Weights of a small GPT-style language model, trained from scratch on English Wikipedia: 17226 steps.
Each number is 200 + 40 x the weight over its row's rms, rounded and kept within 0 to 999. Layers, rows and columns count from 0. The size before them is the row's rms in percent of the matrix's.

# layer 5 attention query, 256x128, rms 0.483, rows 45-67, columns 0-63
104,223,122,164,181,241,227,145,182,208,242,212,285,186,205,235,95,239,240,266,194,287,164,221,184,183,165,97,202,177,219,229,185,243,119,248,239,211,181,192,159,204,241,198,203,145,177,191,255,220,218,187,211,225,172,177,196,242,204,188,161,216,229,218,211
114,197,173,179,175,212,209,213,240,198,197,163,190,191,186,182,180,245,159,255,231,212,229,164,218,156,147,280,214,216,175,288,152,136,141,156,236,173,137,210,194,204,239,175,144,122,256,200,179,102,223,212,106,165,223,136,193,236,167,190,229,215,149,265,182
098,204,216,246,186,227,276,193,145,157,247,156,161,118,232,270,120,146,233,171,243,222,248,162,98,184,169,224,257,260,223,182,173,168,194,261,178,222,194,251,231,199,179,234,221,160,207,222,163,161,247,198,192,174,130,164,230,215,213,198,172,201,210,235,188
104,215,129,153,187,192,228,180,171,259,110,134,183,176,231,200,167,179,236,211,238,170,171,124,268,200,228,234,225,231,168,247,191,193,230,246,153,271,166,190,214,181,170,175,164,133,245,251,220,206,234,197,107,214,237,269,262,196,266,146,271,169,171,156,190
090,192,162,223,199,221,233,167,206,217,233,200,214,146,265,187,137,144,209,228,224,199,188,154,229,167,181,160,144,247,202,271,166,102,211,170,170,206,126,221,267,240,195,236,204,198,173,182,180,208,250,162,172,137,216,198,174,247,213,146,207,152,187,178,158
096,117,264,217,206,215,157,247,198,204,200,254,234,198,130,232,176,239,158,197,117,228,150,187,151,147,279,230,242,182,216,175,220,193,213,220,265,172,299,121,192,220,204,268,165,185,176,245,163,212,198,260,189,211,161,215,155,194,195,215,257,263,168,204,261
095,210,199,187,131,201,206,183,192,196,172,202,163,183,124,214,244,237,220,163,227,246,212,195,189,142,284,267,220,249,224,236,209,161,206,180,194,216,201,198,245,258,213,156,165,213,159,173,216,176,168,253,175,213,159,231,189,199,191,241,172,187,182,236,179
093,208,264,241,211,154,205,144,151,176,240,239,172,273,197,255,193,176,229,216,222,201,278,169,175,262,254,244,178,182,189,240,166,187,154,258,131,157,226,192,172,122,226,95,267,154,149,206,188,252,203,199,215,149,232,248,224,267,172,212,131,195,131,181,179
091,223,216,261,233,223,206,191,239,218,133,147,174,232,297,260,240,239,217,132,184,187,166,160,152,185,245,156,210,231,210,165,156,150,182,188,173,221,291,182,187,284,133,210,234,152,194,252,181,196,221,207,205,192,142,205,197,186,232,249,96,156,226,153,209
094,254,133,116,206,168,171,150,182,175,228,244,211,263,126,175,219,239,224,163,159,157,149,193,242,199,172,182,159,155,183,136,163,175,248,211,188,234,195,191,208,250,206,194,192,222,249,169,200,208,191,196,290,136,148,246,230,143,284,186,201,203,246,183,138
095,248,206,268,117,230,133,259,238,239,214,131,208,234,117,193,203,175,153,212,241,168,261,198,222,213,175,247,216,202,162,186,168,150,176,149,200,194,135,171,211,264,296,213,178,217,261,184,221,133,218,185,141,228,281,229,283,150,215,177,178,156,193,216,171
093,209,239,246,174,212,271,149,131,206,135,186,144,145,227,205,135,252,126,188,216,212,210,247,148,274,153,188,185,212,251,179,246,228,179,228,162,226,231,179,180,195,206,296,234,238,243,256,327,178,207,174,250,208,190,224,201,140,199,199,130,189,173,179,261
093,199,161,163,183,185,171,300,230,201,163,250,280,262,198,183,187,132,262,170,283,211,198,217,141,227,251,211,178,200,174,116,125,203,96,134,239,168,158,171,112,150,172,214,216,131,170,191,278,198,268,200,243,214,198,228,156,196,212,166,220,219,174,214,273
100,123,133,212,193,199,160,210,275,172,220,138,124,226,114,242,187,190,215,160,207,219,290,104,238,212,136,199,156,218,222,254,230,214,185,227,150,173,195,230,173,248,209,264,213,153,177,201,225,273,229,215,187,162,151,204,246,187,177,216,140,159,203,198,157
098,155,239,233,210,259,241,170,272,213,216,164,192,139,240,215,197,225,120,210,218,189,358,154,194,189,193,213,199,284,177,153,149,228,215,214,192,265,172,161,161,190,222,232,192,187,221,221,211,174,195,257,220,144,208,218,105,226,214,254,187,274,185,266,208
104,253,235,267,163,177,300,239,235,252,168,158,192,215,160,164,120,232,210,205,248,260,197,173,217,201,154,250,189,212,105,147,247,237,220,179,217,248,167,224,257,255,190,204,230,180,210,195,224,230,209,97,237,238,195,143,223,210,154,134,190,263,134,157,199
087,202,206,148,220,99,207,191,174,162,190,267,248,215,279,203,280,258,233,143,207,209,134,189,233,154,164,229,265,185,202,227,149,180,139,203,140,228,213,243,152,203,167,217,216,229,200,177,178,150,221,149,243,237,229,219,254,196,234,140,252,184,128,164,178
103,187,214,255,203,134,194,168,152,206,248,205,161,117,189,166,233,240,218,191,177,176,225,183,225,287,200,256,193,239,218,187,149,121,224,190,164,254,194,272,205,222,175,152,230,151,219,159,134,243,179,239,255,207,225,194,175,175,233,193,194,128,147,162,214
098,166,171,300,184,141,175,230,259,151,270,246,140,126,219,252,223,263,206,225,199,171,263,243,216,199,150,257,218,192,187,212,170,213,230,235,141,221,186,169,190,229,207,227,131,215,222,258,227,252,151,198,216,250,210,307,183,173,222,187,218,225,183,202,228
088,188,287,208,242,196,247,227,232,262,212,174,141,156,217,90,186,144,244,112,240,203,240,199,150,193,260,217,195,114,91,166,198,280,211,105,180,231,224,249,199,200,240,237,156,179,173,267,220,158,231,249,184,229,230,171,164,209,159,173,146,184,214,207,237
077,223,183,268,185,209,194,136,215,186,248,204,263,177,281,161,179,228,289,178,209,204,168,257,199,199,230,254,219,122,154,195,196,127,252,177,282,156,216,128,189,185,138,199,183,246,213,196,223,226,264,193,245,143,203,223,217,223,190,200,193,166,198,143,183
091,166,222,199,187,193,248,228,233,237,209,192,145,186,210,125,172,168,166,105,195,195,160,238,157,181,248,222,146,152,85,218,245,248,187,223,226,240,227,242,215,248,247,165,212,122,160,256,230,235,179,163,172,193,199,161,114,215,228,169,176,173,218,120,262
089,176,177,173,211,184,202,180,269,276,247,199,202,244,217,199,214,159,159,184,230,215,194,199,195,218,218,243,216,183,87,230,175,158,258,176,209,220,197,203,177,219,206,185,188,272,180,231,194,211,280,220,220,156,229,132,218,252,223,180,198,160,257,67,173
# layer 5 attention key, 256x128, rms 0.471, rows 45-66, columns 0-63
102,238,257,235,196,208,184,190,158,221,283,240,159,164,196,152,256,217,155,264,164,251,182,232,249,175,206,191,219,199,211,212,188,133,228,169,173,235,181,186,177,212,180,146,237,239,191,205,213,215,157,150,138,181,221,199,198,157,156,228,123,243,199,220,205
110,209,196,194,198,191,172,173,174,204,182,208,180,241,206,211,227,171,197,178,244,225,254,226,76,285,136,237,211,294,206,237,210,109,188,175,175,203,241,239,191,209,159,155,169,242,225,302,187,183,211,259,209,117,207,263,158,175,216,168,175,233,165,270,203
104,183,219,117,259,187,197,100,219,224,229,282,218,192,172,232,212,194,283,170,200,234,259,213,236,200,203,211,183,210,269,223,203,132,145,200,220,205,184,219,145,260,291,155,205,224,120,229,225,236,190,181,231,214,190,193,192,149,134,266,256,236,142,164,153
101,197,125,212,229,161,256,212,247,245,221,248,145,195,161,205,179,218,119,180,173,212,223,190,170,117,234,256,223,206,215,180,186,248,257,147,202,164,161,119,237,230,226,175,168,265,239,167,260,190,106,165,212,237,155,181,185,148,91,222,232,203,238,184,150
087,178,185,159,221,236,166,151,180,238,167,263,107,181,190,242,163,188,149,197,174,107,233,234,182,192,217,212,203,230,222,204,166,164,140,229,268,156,191,178,180,232,225,202,206,178,190,225,221,192,173,182,191,193,266,283,198,233,209,221,214,220,224,263,174
092,197,223,244,224,198,168,195,144,165,260,207,266,188,185,184,214,225,192,176,260,151,141,182,164,201,202,271,172,123,164,161,196,192,181,226,243,198,175,291,230,144,202,181,197,163,204,178,235,209,256,213,160,232,184,211,138,179,140,251,171,223,177,226,216
095,188,177,205,195,240,223,188,205,213,217,265,279,215,215,220,308,203,214,121,250,195,177,110,211,247,175,202,210,215,228,162,234,142,157,198,215,236,276,171,129,178,204,216,236,220,219,198,164,219,222,202,159,164,220,204,148,157,188,238,140,189,132,229,134
108,111,141,259,204,184,211,235,122,227,194,221,185,137,263,193,237,220,207,235,241,223,224,206,187,201,195,196,206,214,248,181,214,189,188,236,171,147,323,227,203,245,177,272,183,150,183,121,170,164,154,225,202,231,178,145,273,149,184,244,194,235,226,116,223
098,215,235,192,192,177,194,245,256,151,220,259,268,231,191,192,234,208,208,139,245,241,125,184,140,245,138,244,161,266,176,198,257,167,237,151,212,172,159,196,158,145,278,145,215,116,192,263,148,226,201,209,203,171,230,208,188,170,287,164,264,208,202,239,191
104,230,212,229,227,194,214,222,245,210,174,205,154,288,226,231,154,127,142,148,94,183,157,161,231,222,241,234,249,217,137,260,224,187,241,160,91,214,253,167,187,191,222,186,185,205,221,156,156,271,244,163,179,201,259,158,256,170,226,177,163,210,261,209,191
101,216,209,168,160,213,160,213,257,263,202,188,195,239,253,206,176,163,158,211,155,116,113,160,184,170,224,165,243,223,289,307,210,308,269,183,196,191,247,182,239,262,194,154,166,198,207,268,165,224,200,121,256,149,200,121,193,224,209,168,172,164,231,175,167
110,169,222,144,254,251,190,232,252,162,161,212,205,185,171,149,187,157,202,176,157,218,139,213,222,165,263,228,264,186,167,174,203,225,220,226,189,182,160,286,222,221,176,204,206,238,257,206,134,170,212,151,218,258,291,139,205,196,216,238,247,140,252,193,189
107,132,232,162,183,228,174,211,230,218,184,200,201,232,238,261,157,163,104,261,206,186,232,202,261,231,174,221,173,208,155,194,181,125,194,282,148,231,189,208,167,234,217,165,197,260,229,200,258,245,223,181,190,216,143,217,139,297,210,220,219,183,234,235,206
097,211,128,212,195,135,244,236,193,254,140,165,189,174,224,198,239,177,180,305,254,244,196,213,161,223,181,226,259,135,290,154,148,214,195,219,198,274,119,221,238,190,168,227,177,215,195,201,198,123,151,119,195,179,202,181,189,255,152,244,186,224,219,172,222
092,233,219,184,198,167,190,228,235,171,239,235,238,199,206,179,247,186,309,153,191,228,164,228,168,280,247,211,186,231,126,203,157,216,171,189,229,114,150,211,192,219,211,198,164,215,161,194,230,233,237,198,204,173,170,118,199,185,158,160,202,229,194,159,243
102,147,201,195,197,262,212,309,247,223,185,221,153,162,207,139,172,174,217,151,208,189,243,259,238,181,182,164,214,226,189,132,234,170,249,144,211,196,158,203,115,194,235,208,236,244,147,228,327,222,208,192,241,240,114,212,258,152,167,249,174,198,204,206,186
095,196,207,166,180,196,206,200,168,149,183,178,162,205,141,248,168,180,146,151,190,148,235,208,220,266,197,209,244,259,155,182,210,189,264,251,221,127,240,233,160,134,192,226,149,166,289,205,212,244,270,128,245,171,199,141,182,213,138,174,233,227,257,238,184
110,227,240,153,321,186,180,220,243,164,214,306,197,248,245,175,271,168,264,160,159,199,186,194,146,256,215,159,160,201,119,211,176,174,210,217,137,128,218,192,167,214,186,133,185,190,164,260,192,159,201,251,185,77,138,166,202,183,211,190,250,132,258,245,214
104,187,146,207,223,226,173,187,265,219,171,203,167,152,250,184,209,216,274,200,184,140,229,227,124,227,226,222,257,201,264,238,108,218,182,203,241,126,190,191,193,219,139,240,255,259,223,265,259,219,228,190,190,196,169,114,143,105,194,164,210,136,219,155,137
080,183,115,229,209,185,199,217,188,160,163,197,226,251,180,234,221,225,218,190,200,149,154,274,219,332,189,216,234,221,315,161,246,238,140,231,232,93,176,208,197,204,186,191,238,175,203,232,231,246,230,216,214,169,217,143,255,118,233,339,158,223,166,206,130
083,196,221,177,162,125,230,225,139,253,214,192,191,236,151,110,210,197,203,212,244,185,202,210,241,243,177,168,186,151,157,169,219,233,170,181,132,128,128,232,183,210,292,209,215,108,168,177,221,186,191,241,93,233,227,234,111,182,234,142,213,214,229,199,194
094,228,204,188,238,184,172,213,170,223,192,178,215,229,169,180,158,206,255,273,216,237,225,183,271,218,183,151,258,192,298,181,283,219,158,152,229,114,111,180,210,140,251,180,179,186,176,222,220,181,180,186,207,255,262,232,300,158,289,180,232,270,200,245,148
# layer 5 attention value, 256x128, rms 0.526, rows 32-63, columns 0-63
101,222,102,284,176,239,223,229,242,234,209,173,190,168,172,153,189,191,198,198,167,185,178,208,210,126,246,222,299,194,212,187,171,203,272,241,170,300,129,148,253,135,181,232,116,278,221,211,232,175,180,195,152,221,177,172,206,219,119,185,141,205,165,194,216
071,186,191,208,115,247,252,238,168,113,153,232,188,165,127,219,224,147,168,148,164,160,273,195,186,222,168,177,261,221,233,253,199,225,201,160,217,259,144,173,273,149,179,189,254,216,163,235,303,242,192,207,290,224,219,160,221,207,160,203,192,291,225,200,181
105,178,272,255,162,195,171,312,152,148,220,216,166,169,207,253,242,225,205,181,137,199,143,173,172,302,229,190,222,252,232,131,252,206,183,166,217,145,218,238,187,193,130,202,211,262,165,199,157,134,165,207,205,216,194,330,165,180,145,191,221,115,122,236,204
075,247,222,244,174,238,151,248,216,148,261,151,154,209,174,223,167,220,201,196,103,173,250,208,178,187,204,147,201,284,254,212,163,137,198,254,214,226,218,245,213,159,167,205,131,162,270,190,157,126,169,161,199,205,243,193,148,222,142,249,207,169,187,229,134
079,233,233,277,244,234,169,254,188,185,215,202,177,239,164,152,251,190,227,196,233,268,186,190,181,219,227,201,137,185,251,112,243,181,121,138,209,154,129,147,205,247,175,145,245,120,116,190,267,219,192,183,224,271,190,288,193,221,180,184,152,238,213,191,260
092,221,199,286,186,184,273,187,151,163,195,212,215,246,179,249,204,207,150,210,231,136,212,150,225,175,269,207,216,194,202,227,187,196,206,237,90,201,277,226,271,153,212,227,184,133,168,231,234,252,162,222,126,138,184,215,205,166,250,185,155,213,247,236,228
095,236,230,158,198,271,218,115,227,173,99,291,209,179,175,192,257,220,154,134,162,162,220,177,177,241,221,237,245,229,190,215,110,234,217,147,238,183,245,212,226,203,174,259,171,190,214,281,261,191,154,180,163,231,233,155,181,126,205,189,189,245,240,150,246
107,237,148,182,245,257,189,298,160,192,136,247,226,258,216,174,238,146,149,154,192,146,231,249,227,223,257,208,243,218,222,181,245,204,169,159,219,235,157,179,215,216,189,124,227,196,186,212,208,202,229,197,249,214,193,136,238,181,182,190,196,150,159,225,200
091,187,173,219,261,137,272,236,256,217,295,114,206,148,220,155,144,253,230,200,272,227,183,186,129,163,210,171,186,215,190,167,177,161,194,239,196,249,282,201,198,190,219,228,180,183,208,185,126,167,127,214,199,138,146,191,127,194,184,231,196,236,161,243,273
106,166,218,184,148,246,101,200,250,171,168,205,193,262,215,208,216,235,108,215,195,177,199,214,189,138,215,220,144,198,166,199,232,235,171,185,266,159,130,193,241,232,161,145,173,231,209,171,191,140,251,176,183,183,200,225,192,117,137,229,203,153,181,276,169
091,189,149,213,191,248,221,217,171,165,206,198,204,229,142,205,172,216,154,148,184,211,246,256,101,208,196,228,264,246,117,198,233,241,198,258,257,216,224,172,237,234,185,159,169,194,185,202,218,208,208,161,229,249,204,154,232,172,156,190,177,247,174,241,144
084,279,204,278,151,110,195,224,193,169,266,200,225,244,209,237,177,225,181,223,156,213,194,191,188,267,197,198,190,237,207,186,225,130,169,161,180,142,206,151,219,177,236,149,247,145,123,225,234,144,178,188,193,120,230,170,256,212,194,235,200,169,181,222,194
085,215,174,191,260,127,256,205,230,245,295,154,157,190,266,203,196,270,237,207,199,191,117,300,218,181,148,211,177,259,150,209,156,168,242,242,157,193,221,165,147,209,141,252,250,227,212,138,238,187,210,181,211,206,181,197,101,238,201,152,231,261,209,198,201
077,236,224,235,253,188,130,186,229,183,238,227,189,225,229,248,227,236,235,273,228,165,185,135,170,209,221,303,231,130,267,180,159,112,246,229,177,198,195,233,317,192,151,229,186,218,239,188,177,227,225,213,173,199,194,145,158,180,144,205,179,242,106,168,178
095,152,202,156,189,214,151,203,206,181,187,193,238,242,233,208,233,252,276,302,196,214,134,185,158,211,152,194,217,231,269,203,174,257,347,277,200,127,215,166,127,252,241,176,182,229,278,220,199,119,210,203,125,176,170,174,150,208,242,182,166,189,135,205,208
093,231,187,199,221,281,221,301,134,202,212,234,215,218,117,237,264,164,219,234,196,194,209,159,190,249,123,213,191,160,230,191,128,206,147,199,200,218,233,193,175,239,194,200,177,227,157,222,247,156,171,174,180,139,234,197,236,219,160,244,149,204,183,201,166
082,114,241,99,141,232,260,222,165,158,223,161,130,279,268,262,160,236,206,199,211,132,183,216,166,224,183,220,154,200,186,191,82,172,198,183,172,164,198,214,190,209,238,159,164,263,203,206,199,209,191,184,153,181,212,214,179,187,265,187,189,198,194,229,212
084,212,247,254,154,151,230,260,194,187,199,186,221,238,255,263,155,200,251,197,235,241,284,257,260,187,233,177,204,182,238,166,140,218,196,214,257,193,170,185,200,273,316,178,209,245,200,184,156,189,136,122,216,199,242,248,253,152,247,146,189,191,197,136,215
101,165,262,131,137,158,232,157,198,219,193,156,139,131,221,191,204,224,165,174,245,191,229,192,161,164,207,196,247,182,176,240,226,122,247,211,171,184,139,189,205,178,217,173,232,161,198,209,159,183,161,221,199,201,202,172,181,170,152,214,195,192,210,246,311
091,255,240,274,217,237,167,257,196,166,206,194,213,199,166,237,133,164,201,153,190,155,193,240,262,202,174,206,185,251,218,211,165,152,192,210,176,165,197,205,202,136,169,187,228,162,226,237,280,273,279,229,187,216,208,173,153,163,163,165,240,169,175,139,255
098,231,205,224,220,239,173,301,196,169,145,209,126,240,248,219,210,136,119,165,236,226,211,205,240,231,216,176,184,190,185,160,193,249,173,201,276,174,202,203,188,250,179,147,203,244,150,154,234,161,241,213,215,212,116,233,308,233,160,181,224,232,178,184,181
080,215,160,178,216,225,201,195,139,168,185,233,195,223,114,256,199,172,179,181,177,207,138,211,183,272,144,184,189,198,197,234,215,250,177,238,210,126,185,187,173,126,229,208,196,237,235,208,168,184,226,310,163,163,155,208,202,200,285,198,224,231,219,317,189
096,172,183,296,224,173,178,189,184,251,195,177,177,207,220,182,204,191,174,169,216,220,171,262,225,158,188,165,212,258,203,193,252,168,190,170,98,215,170,237,180,245,249,114,191,206,263,184,189,251,187,207,238,266,111,253,267,214,201,185,195,149,211,253,192
091,217,137,233,263,295,163,175,227,201,234,211,199,229,209,156,193,153,239,142,215,125,184,164,282,192,161,232,197,242,184,190,152,196,253,184,213,146,179,235,183,232,226,259,202,183,182,220,230,202,269,133,179,183,184,195,187,171,201,173,184,191,241,223,146
093,190,211,250,219,166,118,128,225,169,212,185,232,254,161,222,169,212,288,178,220,221,167,168,199,146,214,260,215,180,256,161,206,160,173,243,200,209,175,233,239,165,227,138,204,158,191,179,144,203,221,194,208,235,164,277,150,267,217,227,213,221,155,265,152
074,231,203,195,208,170,197,171,225,194,208,147,284,198,219,170,200,142,239,237,236,232,183,179,135,206,230,114,215,183,204,186,191,238,201,194,270,222,225,225,167,162,205,222,150,211,207,140,171,199,178,160,152,168,276,155,142,178,265,280,174,146,263,229,189
087,174,227,208,197,287,261,266,220,182,205,110,204,200,243,198,168,192,226,215,235,234,241,209,209,212,173,198,207,281,201,194,262,202,208,174,199,181,268,158,165,164,172,241,99,223,189,117,166,106,232,123,224,107,250,193,156,149,131,230,226,199,166,180,216
097,188,228,237,250,227,148,164,156,219,280,182,241,160,269,187,149,178,173,222,157,194,149,277,142,236,229,203,153,130,176,160,241,197,175,192,235,196,193,223,279,193,220,219,214,178,211,159,192,162,167,185,222,230,144,173,130,143,282,209,231,186,163,300,192
078,135,169,212,156,176,212,224,106,217,182,169,242,183,216,277,195,230,202,163,145,197,275,204,208,162,190,212,210,245,177,186,198,229,231,254,226,183,192,200,187,162,196,268,219,181,224,175,281,269,162,187,233,190,199,216,176,150,181,228,175,240,149,189,223
089,221,196,144,233,140,225,231,206,225,194,180,151,184,176,166,216,292,202,154,190,143,250,283,156,279,186,179,183,332,142,216,198,157,217,239,171,194,294,171,181,211,211,175,178,182,152,257,236,261,194,207,236,162,223,221,270,258,173,247,201,205,175,188,169
092,170,213,202,195,199,198,202,173,208,170,266,218,281,165,216,187,157,211,176,167,183,201,172,205,161,222,195,170,209,196,177,193,197,208,171,260,198,215,209,127,220,197,91,143,217,206,230,215,172,236,224,265,213,197,259,225,230,153,167,203,196,176,201,164
090,137,204,269,248,201,212,168,195,221,213,222,193,149,231,201,179,182,188,217,175,198,122,155,176,185,226,263,224,137,222,190,160,120,190,198,177,146,219,238,200,140,151,203,171,183,161,199,234,285,205,215,187,174,179,187,100,160,220,282,103,245,178,162,215
# layer 5 attention output (transposed), 256x128, rms 0.374, rows 32-63, columns 0-63
105,186,240,221,229,245,192,239,109,211,246,203,262,195,263,145,229,131,156,178,196,296,207,209,155,180,220,186,178,191,176,161,205,249,209,163,221,219,186,226,181,141,169,238,221,197,194,143,284,177,230,220,128,265,206,124,178,250,159,182,278,193,217,185,187
079,227,165,204,146,148,170,194,172,162,151,214,266,164,231,199,222,224,207,256,221,143,232,241,222,160,171,129,211,253,232,229,170,253,261,260,136,254,170,173,245,95,276,270,218,186,231,104,232,217,168,171,213,249,240,197,179,213,184,183,161,207,173,174,199
109,144,241,178,214,244,196,194,129,245,160,185,133,223,180,229,264,206,210,102,136,213,216,180,226,291,162,204,201,284,249,158,251,246,204,186,203,200,290,169,220,239,141,178,165,216,187,192,197,153,161,170,212,174,237,318,206,192,205,221,233,242,190,225,167
080,168,301,237,256,201,249,253,212,149,207,149,183,272,191,230,178,179,194,149,141,192,192,203,182,219,226,146,202,210,246,213,171,278,226,215,143,182,352,203,160,168,148,157,208,223,179,212,150,146,215,182,245,190,192,230,198,188,209,271,197,202,228,196,220
082,233,186,236,176,196,201,227,255,187,233,217,160,181,211,130,221,221,144,260,193,197,215,272,243,249,159,226,278,203,179,278,182,129,182,164,187,236,148,197,201,203,270,203,188,243,136,201,275,166,199,199,140,180,180,278,202,152,158,216,178,230,229,158,159
097,202,294,234,212,146,150,181,180,81,209,165,204,163,211,202,199,155,150,220,240,205,183,203,160,168,230,210,176,193,194,126,160,233,192,259,179,149,210,285,215,92,216,199,172,203,130,224,135,177,243,235,169,228,147,134,207,216,258,242,154,172,295,220,274
091,223,133,145,183,206,241,188,210,178,150,213,188,230,182,112,184,251,198,164,206,147,236,199,263,195,193,212,242,274,212,135,155,266,249,252,181,223,184,187,266,225,173,307,209,218,255,230,224,254,204,207,121,208,242,160,253,194,218,190,159,180,251,202,220
100,217,160,181,270,210,250,281,129,178,131,174,142,208,239,224,169,149,216,196,178,140,216,239,202,260,223,186,278,189,230,196,201,274,165,203,196,225,161,163,152,184,209,189,313,249,175,230,250,183,166,215,180,177,240,244,222,170,224,170,140,175,163,108,219
092,251,221,202,245,198,231,150,188,141,262,214,184,97,204,166,183,217,236,224,244,174,227,204,186,175,163,204,138,135,263,233,144,141,209,209,118,210,241,208,183,111,204,218,162,177,196,195,154,178,255,214,171,238,200,163,138,190,237,213,250,201,213,180,209
110,121,99,195,200,233,152,187,278,212,203,199,152,251,155,212,168,230,197,226,180,236,262,161,232,204,182,259,247,259,191,186,194,171,177,150,234,230,171,204,159,212,209,252,250,208,184,151,251,220,183,172,155,242,283,202,292,246,182,192,251,199,241,214,229
080,115,140,215,230,191,229,238,165,222,259,162,154,238,142,243,183,234,209,238,234,150,183,193,228,190,201,185,185,220,182,190,254,248,170,313,191,271,169,231,196,277,205,214,174,264,226,180,163,277,177,155,206,260,208,150,235,217,172,157,211,205,179,184,226
086,216,231,272,177,118,231,166,178,164,258,212,170,267,221,163,247,177,214,193,226,275,267,205,204,224,234,219,195,162,148,193,173,181,242,200,295,214,217,96,236,143,228,225,198,223,152,189,197,84,109,224,214,164,209,179,181,173,125,259,165,241,197,175,200
086,163,113,247,199,168,196,214,254,171,180,247,218,139,213,225,221,277,187,152,186,262,138,226,228,215,173,156,171,209,231,257,158,144,130,200,188,275,212,231,208,177,173,190,150,216,234,235,239,164,212,214,215,180,223,189,160,171,145,144,174,252,163,226,198
081,182,181,207,179,148,105,198,215,117,236,264,246,252,224,218,243,194,183,171,157,160,124,149,181,193,220,214,222,175,210,152,160,168,200,241,175,183,180,232,224,231,234,261,197,146,219,229,139,204,202,228,195,160,224,156,105,177,161,222,189,191,226,202,269
095,142,106,112,159,203,194,242,209,182,279,228,170,262,245,208,282,202,192,150,177,261,182,177,211,211,192,282,212,226,123,193,224,213,281,259,247,234,198,136,191,180,207,281,171,200,190,218,247,218,237,189,205,243,187,203,226,157,223,206,206,233,201,195,225
095,146,254,256,187,190,213,213,149,225,230,171,219,172,215,144,295,197,253,191,269,149,121,190,249,224,168,236,278,179,241,198,186,133,137,164,202,243,151,190,121,209,213,134,214,201,228,188,211,191,243,163,166,265,235,205,216,225,194,215,223,188,237,233,195
078,215,173,120,222,230,214,274,192,149,257,225,149,153,218,283,205,179,160,190,218,136,195,248,208,159,136,184,150,126,178,221,154,215,187,255,261,174,157,114,244,223,192,226,215,264,253,140,276,246,125,209,193,242,205,133,163,203,223,215,198,184,233,180,217
079,173,170,196,163,249,276,141,239,237,172,180,175,138,259,187,183,196,192,263,320,253,157,202,180,156,182,147,214,192,224,194,239,207,178,224,254,208,195,213,222,200,230,272,190,223,224,188,212,139,230,125,202,159,123,200,200,255,216,239,229,249,246,242,133
099,210,217,185,228,228,118,210,199,145,207,220,202,193,184,126,172,222,203,101,172,196,272,227,205,157,169,175,216,221,207,171,190,258,202,238,174,161,152,215,222,186,183,204,241,100,185,195,214,226,184,234,189,210,290,218,187,205,222,223,199,229,255,92,255
086,158,195,221,185,234,113,143,171,160,280,268,181,158,122,191,151,219,238,145,197,143,254,174,201,269,145,218,217,312,216,231,247,181,235,214,176,164,206,206,206,224,254,152,176,155,198,262,196,211,197,191,264,137,167,163,160,178,221,214,256,231,176,132,211
097,258,172,252,176,216,187,200,142,210,222,189,192,195,190,199,168,219,205,149,181,153,255,256,228,281,253,253,225,204,177,222,213,231,234,170,217,175,197,176,203,205,238,201,280,249,190,301,276,179,130,206,251,166,173,272,248,149,171,212,150,204,140,154,202
093,205,168,176,210,147,157,176,202,229,185,140,194,265,207,235,193,199,224,147,221,180,215,159,215,187,163,208,193,262,202,218,105,286,162,279,212,180,220,103,156,201,188,188,163,241,216,194,161,190,259,239,197,152,156,280,267,249,208,183,277,209,149,251,145
095,197,121,244,196,223,208,190,280,225,170,195,255,151,150,193,175,201,262,195,191,236,204,120,200,209,141,242,248,207,208,220,187,176,187,180,220,128,235,319,199,206,254,242,213,141,232,240,255,230,205,256,230,167,189,234,226,142,263,154,218,195,236,208,230
089,230,267,137,212,206,185,183,192,234,209,233,230,223,161,203,171,144,262,243,137,166,223,193,232,249,164,226,223,170,165,210,147,202,203,213,205,235,182,243,178,194,279,311,151,143,266,171,175,134,188,299,164,138,257,149,225,148,242,216,235,219,261,130,197
090,141,271,243,186,200,156,98,219,207,170,176,213,277,183,255,178,236,211,234,209,199,173,178,136,195,218,274,222,213,183,228,204,182,181,204,98,216,252,260,224,210,190,97,150,179,188,192,138,166,213,221,240,156,208,204,174,229,232,178,137,252,171,242,168
082,282,176,149,161,190,181,164,212,256,217,152,301,159,196,190,176,180,145,233,186,175,180,232,245,213,183,208,209,143,204,214,205,175,202,236,262,165,198,141,195,169,187,251,98,232,221,167,140,202,247,223,134,169,205,191,203,131,232,198,239,190,211,220,158
087,233,188,199,214,251,195,143,210,192,214,230,144,141,96,167,158,265,151,146,190,165,240,218,115,136,254,137,250,196,211,232,290,233,195,191,287,242,292,167,165,175,129,166,187,268,233,138,232,127,194,214,237,231,207,193,220,176,191,217,224,247,188,225,169
094,228,187,177,227,198,165,223,212,199,191,216,148,261,195,250,223,174,162,146,142,221,227,192,213,175,263,185,114,173,155,160,219,223,177,221,202,220,169,240,308,241,209,210,202,224,182,186,204,218,161,226,140,196,231,158,142,133,222,182,208,259,119,206,249
081,223,133,200,158,209,222,172,164,201,160,218,125,96,154,223,135,196,175,204,184,188,180,304,281,253,201,192,181,235,230,215,170,212,130,242,196,183,119,224,217,304,278,217,174,205,207,225,246,222,160,178,190,233,202,203,167,192,193,193,227,236,257,222,192
092,173,216,196,234,140,196,193,97,206,211,236,197,183,211,156,260,266,224,228,163,226,238,201,208,309,153,211,258,287,268,168,185,233,132,211,177,229,148,185,197,183,173,160,196,136,175,208,206,205,169,236,211,153,264,197,265,180,197,228,176,183,234,132,232
106,129,215,189,152,168,175,245,235,224,202,156,162,274,249,153,271,184,139,183,226,155,202,135,232,171,137,180,225,186,250,247,276,199,213,277,131,167,228,179,232,183,191,202,113,194,204,207,223,181,158,256,185,154,185,210,169,200,262,131,172,252,223,136,276
088,226,221,261,181,154,211,212,160,237,301,197,207,181,238,123,193,269,134,192,234,289,185,214,162,177,258,201,272,168,174,200,155,151,145,182,169,182,135,215,182,106,186,237,231,169,147,160,118,217,228,224,157,240,173,216,116,228,262,246,169,180,172,231,199